config = dict(
    num_hidden_layers=15,
    hidden_size=128,
    num_attention_heads=3,
    num_key_value_heads=3,
    head_dim=64,
    intermediate_size=512,
    vocab_size=4096,
    hidden_act='gelu',
    norm='layernorm',
    norm_place='pre',
    norm_eps=1e-05,
    positions='learned',
    qk_norm=False,
    attn_scale=0.125,
    bias='none',
    tie_word_embeddings=False,
    parallel_block=False,
    init='normal',
    init_std_qkv=0.0442,
    init_std_o=0.00808,
    init_std_up=0.0442,
    init_std_down=0.00808,
    init_out_by_depth=True,
    optimizer='soap_variant',
    learning_rate=0.0032,
    lr_mult_o=1.46,
    lr_mult_up=1.27,
    beta1=0.95,
    beta2=0.99,
    lr_head=0.00884,
    max_grad_norm=0.5,
    warmup_steps=200,
    schedule='wsd',
    decay_fraction=0.621,
    decay_shape='linear',
    final_lr_fraction=0.0,
    batch_tokens=32768,
    max_seq_len=1024,
    doc_mask=False,
    train_tokens=86620000,
    max_steps=2644,
    dataset='wikipedia_en',
)
Each number is 500 + 40 x the weight over its row's rms, rounded and kept within 0 to 999. Layers, rows and columns count from 0. Numbers have three digits each. The size before them is the row's rms in percent of the matrix's.

# layer 7 MLP down, 128x512, rms 0.0896, rows 0-99, columns 384-447
092:522471451497517470476495396506473526461507482468511472502480452508485524512509496498490466531495520479502519506474487495408493494527508572513524489454463465545513577488491456511491598489627476
099:473542524513475478524536540508537504440461508434509559511519514494549420536486433516507526569514530555580454498520507615559554488439515517533527550458527475505500469464445471479535481462514528
094:508466451488461548438557513530535487558502548581486461551502474483515564578416500600473536596492530547569479437480553513523478485447527479559472485499543517537593611500515550506440493548503538
107:485474490495492468541555533552523463505556466452500489532485498534477486507512534479524546542444537457527497445515542497476530499482529497473571458489514637527464474427503472535509558509505477
108:463519501543403494468462471459471524442514553495480517526495427533476520468456427451563476457538490524496508489465476499536488494517529574454555464512460468511555462490500491520482376468594509
103:496474550493481521455469447499475435442470457499475458524545458579507492438437478476508471543527489474522511445575499521483499467470472477469464495493495499580427493446477443521538519453494476
099:420539495527525484494491467554559534446519513469471459472483560489512483524501431482510436438495515497429498469488473467468487557494445546475478475479490429525496505525485512460470506468518467
093:519456426499450550413464482455520536505538475503482440472512466485534495542520523493443502483546515431523527526485566440483422457517464484477469519483530546430468489524477518466524471505553453
098:511475473513541439499511548530531539503507491543439428528467493470546497496461434564506477500521470472557508493469417419451490464492450437500463509482551459499515479461493506501524444438570488
093:505495432438517476467500537527503512546507515519490453469531556479493516440557456432563529574569506488526547531542462508482500387507490444496498555432519567501557489507490486514521475543428456
100:460452502461483497508479510467483468475476495495487522506515491505577540470471533487559533541500514483547552562510489490509509536512591531539551450489449564486426441496489574507525548485570531
098:518418487531469500463519460527545508560570462502472419465532519502507405457548511519442461528443512492489504502487470403446524520511488455423486442519533441468508454479507480496517489454455466
092:496479521590453508475505526464501524487503453500477556444493494490571469523454501509494432474500488396583466476551478527504470485539535509468515515511441516459484530470517414456535444473513494
090:533534510489511464516470462528421516531507462574504555518516458536413453556501522513442550418518520492520521511500594525549519438477534565504520535568530512471522529493550495518471507527471524
099:560536564557436514560552458476514526548528508522480509395502519470566432508620536503489521471538513508468463448499557550520486491498543546533450539480524494481592521527519497539536534484569561
095:456552453498475433525503461491479519484541505426452497532505496471490504484498563488532486495472512480491549546435546546468516523487504424542498555557486484561495605535502530523499427520433553
096:510460477493451486496468524444465405496499512448512455496539485542521473460498479492484488410454534592404558534493463455442498492460523446488453479549501537536473398477510472503482389476554413
110:524501535510478523503470495462517551499460486581510517528493532452474500529494433476532476455559466504461458428525451517546438482422562497503535457460465508507539534462433445512524561488535452
095:453515500484435513452486483481460491556528470475502481569552474460482465482489499427460485480470535424509506485428437472453428438485504414482557442476531493511499500451550497470451498463446527
099:516596527504478516499503543512407516446548540519490541550460493432493471464420447601479536442477440455436465513546502459488517493485485561472482509483489498499459467487506461512552573500547542
100:554506524502506560490475562470532514472515495471475476554463542494499524511553540497418519490483500418443503466508552448483517491500499494473510565548530487463482515532447540502562512474435535
091:508496594542517420496452451518544529531491491530533526463521495497513515543496481474516475485545548544416516525498446512503451523469548493489514474562433468531490524505549349475458518454490556
106:537467554486540520573444491493462501488479508511477480604548504479545501513504484544501495482497469551476444430534482529474500494481427534521452534499505385508504479525463399513519539467460587
098:491532519475524470495535502527491480496537527541415478486485437508579446525600500489553449501520462431489473498485534482512500528508526523477480552494534556485489479472504546518466547534541432
119:486568575471531553503500514485529468516493559482513573488510557532375462551490498541531418480498458490471472419626492564581515515500483541527511528495475522505463483446476531534498582519638563
107:439559582453482435497446505490480511493454582519472557515465560479503455489531487488496450580552442445516515516576564543548491508479542524514534436487501425531528558483483497478558508504466445
109:551509461553494612526490500523524511523450547505542532583515521447470532523499468520537534502541510540491518537483574526572566593488539551483549509540520425468496544478504496503556485498473468
098:483481543475481506489539440430437461437490469477476506397475425500537513448562500485494482420488565484479500507436528468506487446484390488505500466457458574537514436547515447522503474471433563
104:569473541546449467501438464465491485486573472513495446459579535478430555478517536471567592513492496490559507478455506443495496517525398523491414533505470487495498484547536496529517476513528504
095:527517596518530506468518416497539543443579485435465518465509491459461444489516490544500515523518509551510485601478512464460448541530491556507557545551487521516534531501488502452562522445491600
097:554536445451459424478430508515495538524484543479544546529564564518498518537496468561505551479508535536503493414491450522547444483490478479467546495536522434494538523574465445547499551451543484
104:478519494552475511472504513502561523537443509473466538521504524503570538549423507427460569565516564512503519484541490520556562497508601526488488512559543535528494454464516528580526555481580445
099:554511454462526545558548535503535495524511519541545527545535557476464487486449442509512495448493517498509502461562515546528555499504522498528548500543460457503449510500545478497508514550546555
090:544473438536530537509527585550437562503504442534537432587531491578478548484501485501469539566405503519501502443488587492547557506535464514466445502523479526507526531499509469478429471488446502
092:532494522555472537535518516583443443502448522475471494476567520519517484460540476508541496467496483478474503486486537517530533553479605451468487498480525601435466534523485435504529488497485590
095:543570609485457489514562576489482463435457594477576537440432513493475493518473545534480429487441516483493519558612514549537477531444499517563544529472503533531541472430543509520541429551550489
111:501463480451498508504520498494454435561579464444546386501507544504489493436547489450447501506467531466515495500433504361434462494516472437434492461512493499483445476489539540473455524521550484
101:491483573536542481505443471489475556541474447470448467559567478527515470492525509461496574484520556438465446469449464470464496501452473446473503511510496463480454521583481545458465469480462450
096:457478554534521517499497510497427563481462453393507437484518489498501534535456483521459457486535542467506468559507471498472538515506548498524517497570524518530446436451473431534507435371559529
102:486495539517573458547510477493457546439524500488533549422502473452453523503570446489474537441526502492432450503515595529550508440519486565498487511528507527495476425516501560529549500530553456
100:491489569483518471489487540514505521534479510504536497511462518513551473455541446496488433509621544466429486507466462516469479479448459504452592599513451567531496563433496469447488499448489525
099:575497527448482441517551484520562614543510476555497531568520513488548438555540570531532530526508475425467410469586523574516476483485504518488493503522536508548573508491481555513550579527520501
098:524467495500546450550444448517511494571498551459492487529454525476508461402438486475512465583472469551484510526549439442465503535501504484470442496478562586513496536472506497520501553506529481
096:471481431579516568496508555504480496479484433598441510513495521483491586453502512526497554525466503491544513538419626518508504478500503455462483536477512491492558560541486521446519513514550461
103:533474497526553530502558578519480473509455533513497444452556472518549485556508487461506533513470502554507460498437514431467516528496502535493518539470517437547529530520489513501520506583587585
099:533521503487475462444505517531510478562450529448538512524493554515554534509529448480530502454499534415520443548539536552447519481538497549525497466593579577488464432454470517524487535526530504
095:503516462471436548469490470511523491444525505595541535458514545457463515503530484552504461451556543550569419451508572548549485518491445462549507529499483491510479569498517486490520524467440502
115:444496458464487527474532454491488520519551445449548430433469552500511484433469428501519490570471487485448532512471539462456422457545458503490533467517509558532427504460506536444387485532536528
096:485556608476476542459549476489483459501524449465500489479482544579576546508452477471424488471535470501539472540467534486437505545450493448490549469490524445497508528554450514478495513541457579
096:468495453516467469458433495443485474549488503510506529581498537541452496469448568505489523578443457527505418474497523564464507513553430484534487545507509491440433419525569539449432543508453565
100:504519505553541455516504518487508556506470436505499532508521470448495546538447499505465474539482484505471431454484420528465499504465495449486499454428439532518491476516511510467488476549533437
091:459511531564391555545495526513441481407505486506480517429455478465536488456481458521490465493424472507446538477563532530474564548478451512520499508441460407434458497490456489521530536537527481
092:493490493496453504477510487482486495509484574465475542556507461500530550498445461539446491488526454528417449430568471520534493496499500466504542528451459531475497469510364545484515494478454487
093:498502454510469495496475487515561561500477528502498476514457520545556532602472510482523463531519429504503510456499512474500508526513495532434469482463498483553443551466475491485590468505485438
105:498546563540563585463578572543523543410504548490519551524500543490500539527479498476453492475466482555571495555487529550539558466544495575512481552485524499491488561560504574522472479559520436
105:548517482498508525541534501507493525469502532510508531512500523489484537539539560530493472507541497479513547429543494550536516520500523539523502483519558495496512538538464500553502472522480540
094:535520526499455564561498468526513574542500507393466515484481493482508511559567475501518452467487541490501448515523498546507422497467482597519578507478515564521532507449472550490460518467428489
103:464524563414454482417514506487498399442451486420395476434454480496479464445505460462493547448493450458459480487517485533484422427451416456504487520509478446524550430502467506456506471505497458
091:494476418481443460507558502445500519556447491487564520499553484518562489502448533525503446598459512544550479543496477542513488468464505513482468493538518487435524492497450508493429587503569503
090:548533500490468460526486454442463512453442504492453498556484514526533459504507473444485490634496490450519470455533470494498485525527515484436532454505517426554531486507446512455484532552472519
101:543505548467524600529453452501524546496533449503483483501560515445503509466520540453549583511521543561432483483510549496496506427452394531548505421503503417515461470575508488474575557462544520
103:483496476461510462513552499491492480513496528487544466443457476529531503499452519506443501507522537495505526547466523435491489428449574463481506499554519581508451473460535397477530543492571518
103:488544442547563459460516499508461561471477539473470542482510545529470483477489492564512486487525504504450541572525555503543542525529492512542461509524555576483597559485434590525540461551578450
106:574478456496407469492479427458504496507478478493458486450549495525557480528503504499558513486511532566535451497486508475490483545526484503463497473454554436473493481582473490537554341554414484
091:542514365511482505488459471521518514515517475433547446532490469485486472536520507505498534519511478532529558537465496464478505492565509495518511461464511486422547520473474523472428418526528589
097:471447545514427503462508442498488451421471511459491482476508527463426460459533549507490490511511521443510446599471447467448466471495576460409488456521474627522505457528469558491526466545505490
089:460494504536588473383495487513503485488504501479418477554471456546537466406528483547481464452497479505535494538454535533509490435497440484422577525556515475451432532465462507540495498435455451
094:478533488520441455546516502497492494564466499537607516506488471480524479428488477540523517539456520470545512487491538534454501508545581518559469484557463568523567499481507493504509546489404451
099:479488492504484390494441550509516498504549489475511467557436503480498519498556449468509552554434477433561544491476483530491478546515530491483494485518542467450481488473502411464503584459586488
101:522428483536491534485537518544499465429517430500398492554485533516531502452520584553451546473491573520576538462441494496507452543528480472522479494552506439434446487513538496537473476495513537
098:543516417507496464451544498501473457518503546515484487514472497494440500584515449444552577453511436458496433459462481455516445425530545504446510497533440527528540499419504490475492519509505481
102:565447560497434496440476457445415523470489455414493472471492447510557498533512482487581573492488554598497462531496480448460500497528500517478415524502435420551520489540421512509539510537423495
091:464521542551524478594537509511491516538563496512551522549516574421498482482454511429456481441561515528530488534452483511515535545490494422474555532480596507383471498536527483523521460506531479
097:533411498466519460461396507536543534535486472539429489533443517505503508482545565473572479481463502425490561472456502424439498525524504540463487463473470464465502530512520504470536479464457460
096:557492549539490474495463530510507457527510532512505493593540535544480539529516545498519532458532522512521436525511523486498525546511511487549491481442479458441523505542516451544510503494497504
098:577514560487557455511510441488470458505488541453559484533519453554471464592619508551478453495499462416516541561530433454541533531482467551538450469551495513507493396537524601520477451482529459
100:521503524505461431475550550524496502471506491378509511482526471466524486478535508488563511440475505484461434534492503517524439483542592370540560471496484476472500523564568445465547530505496469
101:525459493468433492537510468411496496477479506458466502476445467475423494521538489506465504517466481479539468470535520536479546461491469584450502495521528522586465539549454464472514483516513507
151:427457401536489489485520533525530461560531374504549385478488492551483499475484478514467538485458554541475538557396484410410418490521489459473475490541484478520509531534510447396428484543499470
104:466527450527461425481558537569551487576516520531465512530519544525500546543512474517474502547455484505521510573542499575574547436470572506495480550529574565563453481416553501509523479501493470
102:544546534526568489535436476514534518459491545458533551503489511440487484535488531563514523432549507469499498498523501556485540513451491502550437503498505570505505562462499477528522492478483496
094:505481445540529489556505517494478485492551507498511437527545457523587470478453494483470568563448534535455549474471471412489481497491527381527480471503498465461511462491538534506541501516484497
091:483462501441527498453522485464555468508451465499565448511549476507477459517452595525500476484443500516547440474426453464437531489461537462455484536592470447498451504575481563519531503475427577
179:555536495560552530548526548574519490485470570486515501530519569470507545521546535555527508489564537568505543563565596496567591513545551496533454572515543503485501463485576529571516508585514490
100:461516470484507566442500502482511443451445554485476535513486488433496480482475488460568512494593508443447482540517523536499510515505602555486584449568488479495508494511476541480532435482379475
088:461485507547521536467541493511471467546495540411524456629553453568440489512497517480535465539441539561455513462477514394458508535519528471515484536482507475503529519485505578463468530536421545
092:532508511505475513523501499535507523577511473455464409509532435496446527482537546532491438549486552542467562563476530465464494508499522443502537502477499537547496553464449466504434538458420483
087:505605500476476486502498556472511480440566497469443492424476474533524473468474512476488540570437477472434561527509463491420490503528503516473502501502470493505522531441460472560589510549576427
091:509519437523480452498475508479555498446518497451541538483451508500517503537508510478540459515492533496530484498485483533525508486437510475529475558545514497488497454487518567520509535517471523
103:540518501487395551545521554528549523562467524529554534520469501471444518552510451466509488484553481458523532616510512556472510489512491509536492528442507594542515520490544544521498543505497472
101:504561562487551584571532439486555491452499528557512538486463555424505522502493519499435521515541468560472570516547568543520506497443498539517558513498518530505554491552504564540470544512602455
106:541454449472469570528515540544512465536466506515482522499516577506495491465502495510449515534494549563535556563524507507492557591572489495512493493544505467511514473538541570513551476528485543
092:473507504492547469477536491476535430516531450482495444484534511498535498530464504498476449518520554529517469482469467412480503526481521500488542474579507483454486450492453446488490625446460526
092:485497561522536544480432514529523463458515494471529491447483502506559487541504480475468507539485490536503478475484487489463470527488479484440535505477563498504506479486488555470480483540481457
107:565533487524530496478474550513549465475524513519531512532549595406515504495631506503495518562515476564515497491512526527537518502506519471521482496536538466502519542493449597504583507482525488
097:507510505484445588533544434444537515494453485517468475521485499539478472527601452513586539510473531539535511458497491531513560538475523524560514527546571504523501511538497528502477425573425454
114:543491459587588522557547563555513471521505516532548540481580548495482555548494534496520476556489516547560465476549530503521487550471449527585487556558492526514565573468527513508498583524488522
102:466502556510429532486566470514448467525510506555462498449465439516471502499429460480541476473527523496519528540522491466494455495494565444393464535429452506447545525444484471493483482472466495
107:498537550526538539534494464454472498497515518448504494462533570450489511502485516489541534536575505456463472452510508501562542575473484543515480548496489415422578559587483453592543472474445447
097:508501535475502464450506463516457503518512485441443474521507492492439511484342500415520507432456499519495441481512470521484467493498560551524544478519477533518468552478494505463467490462528544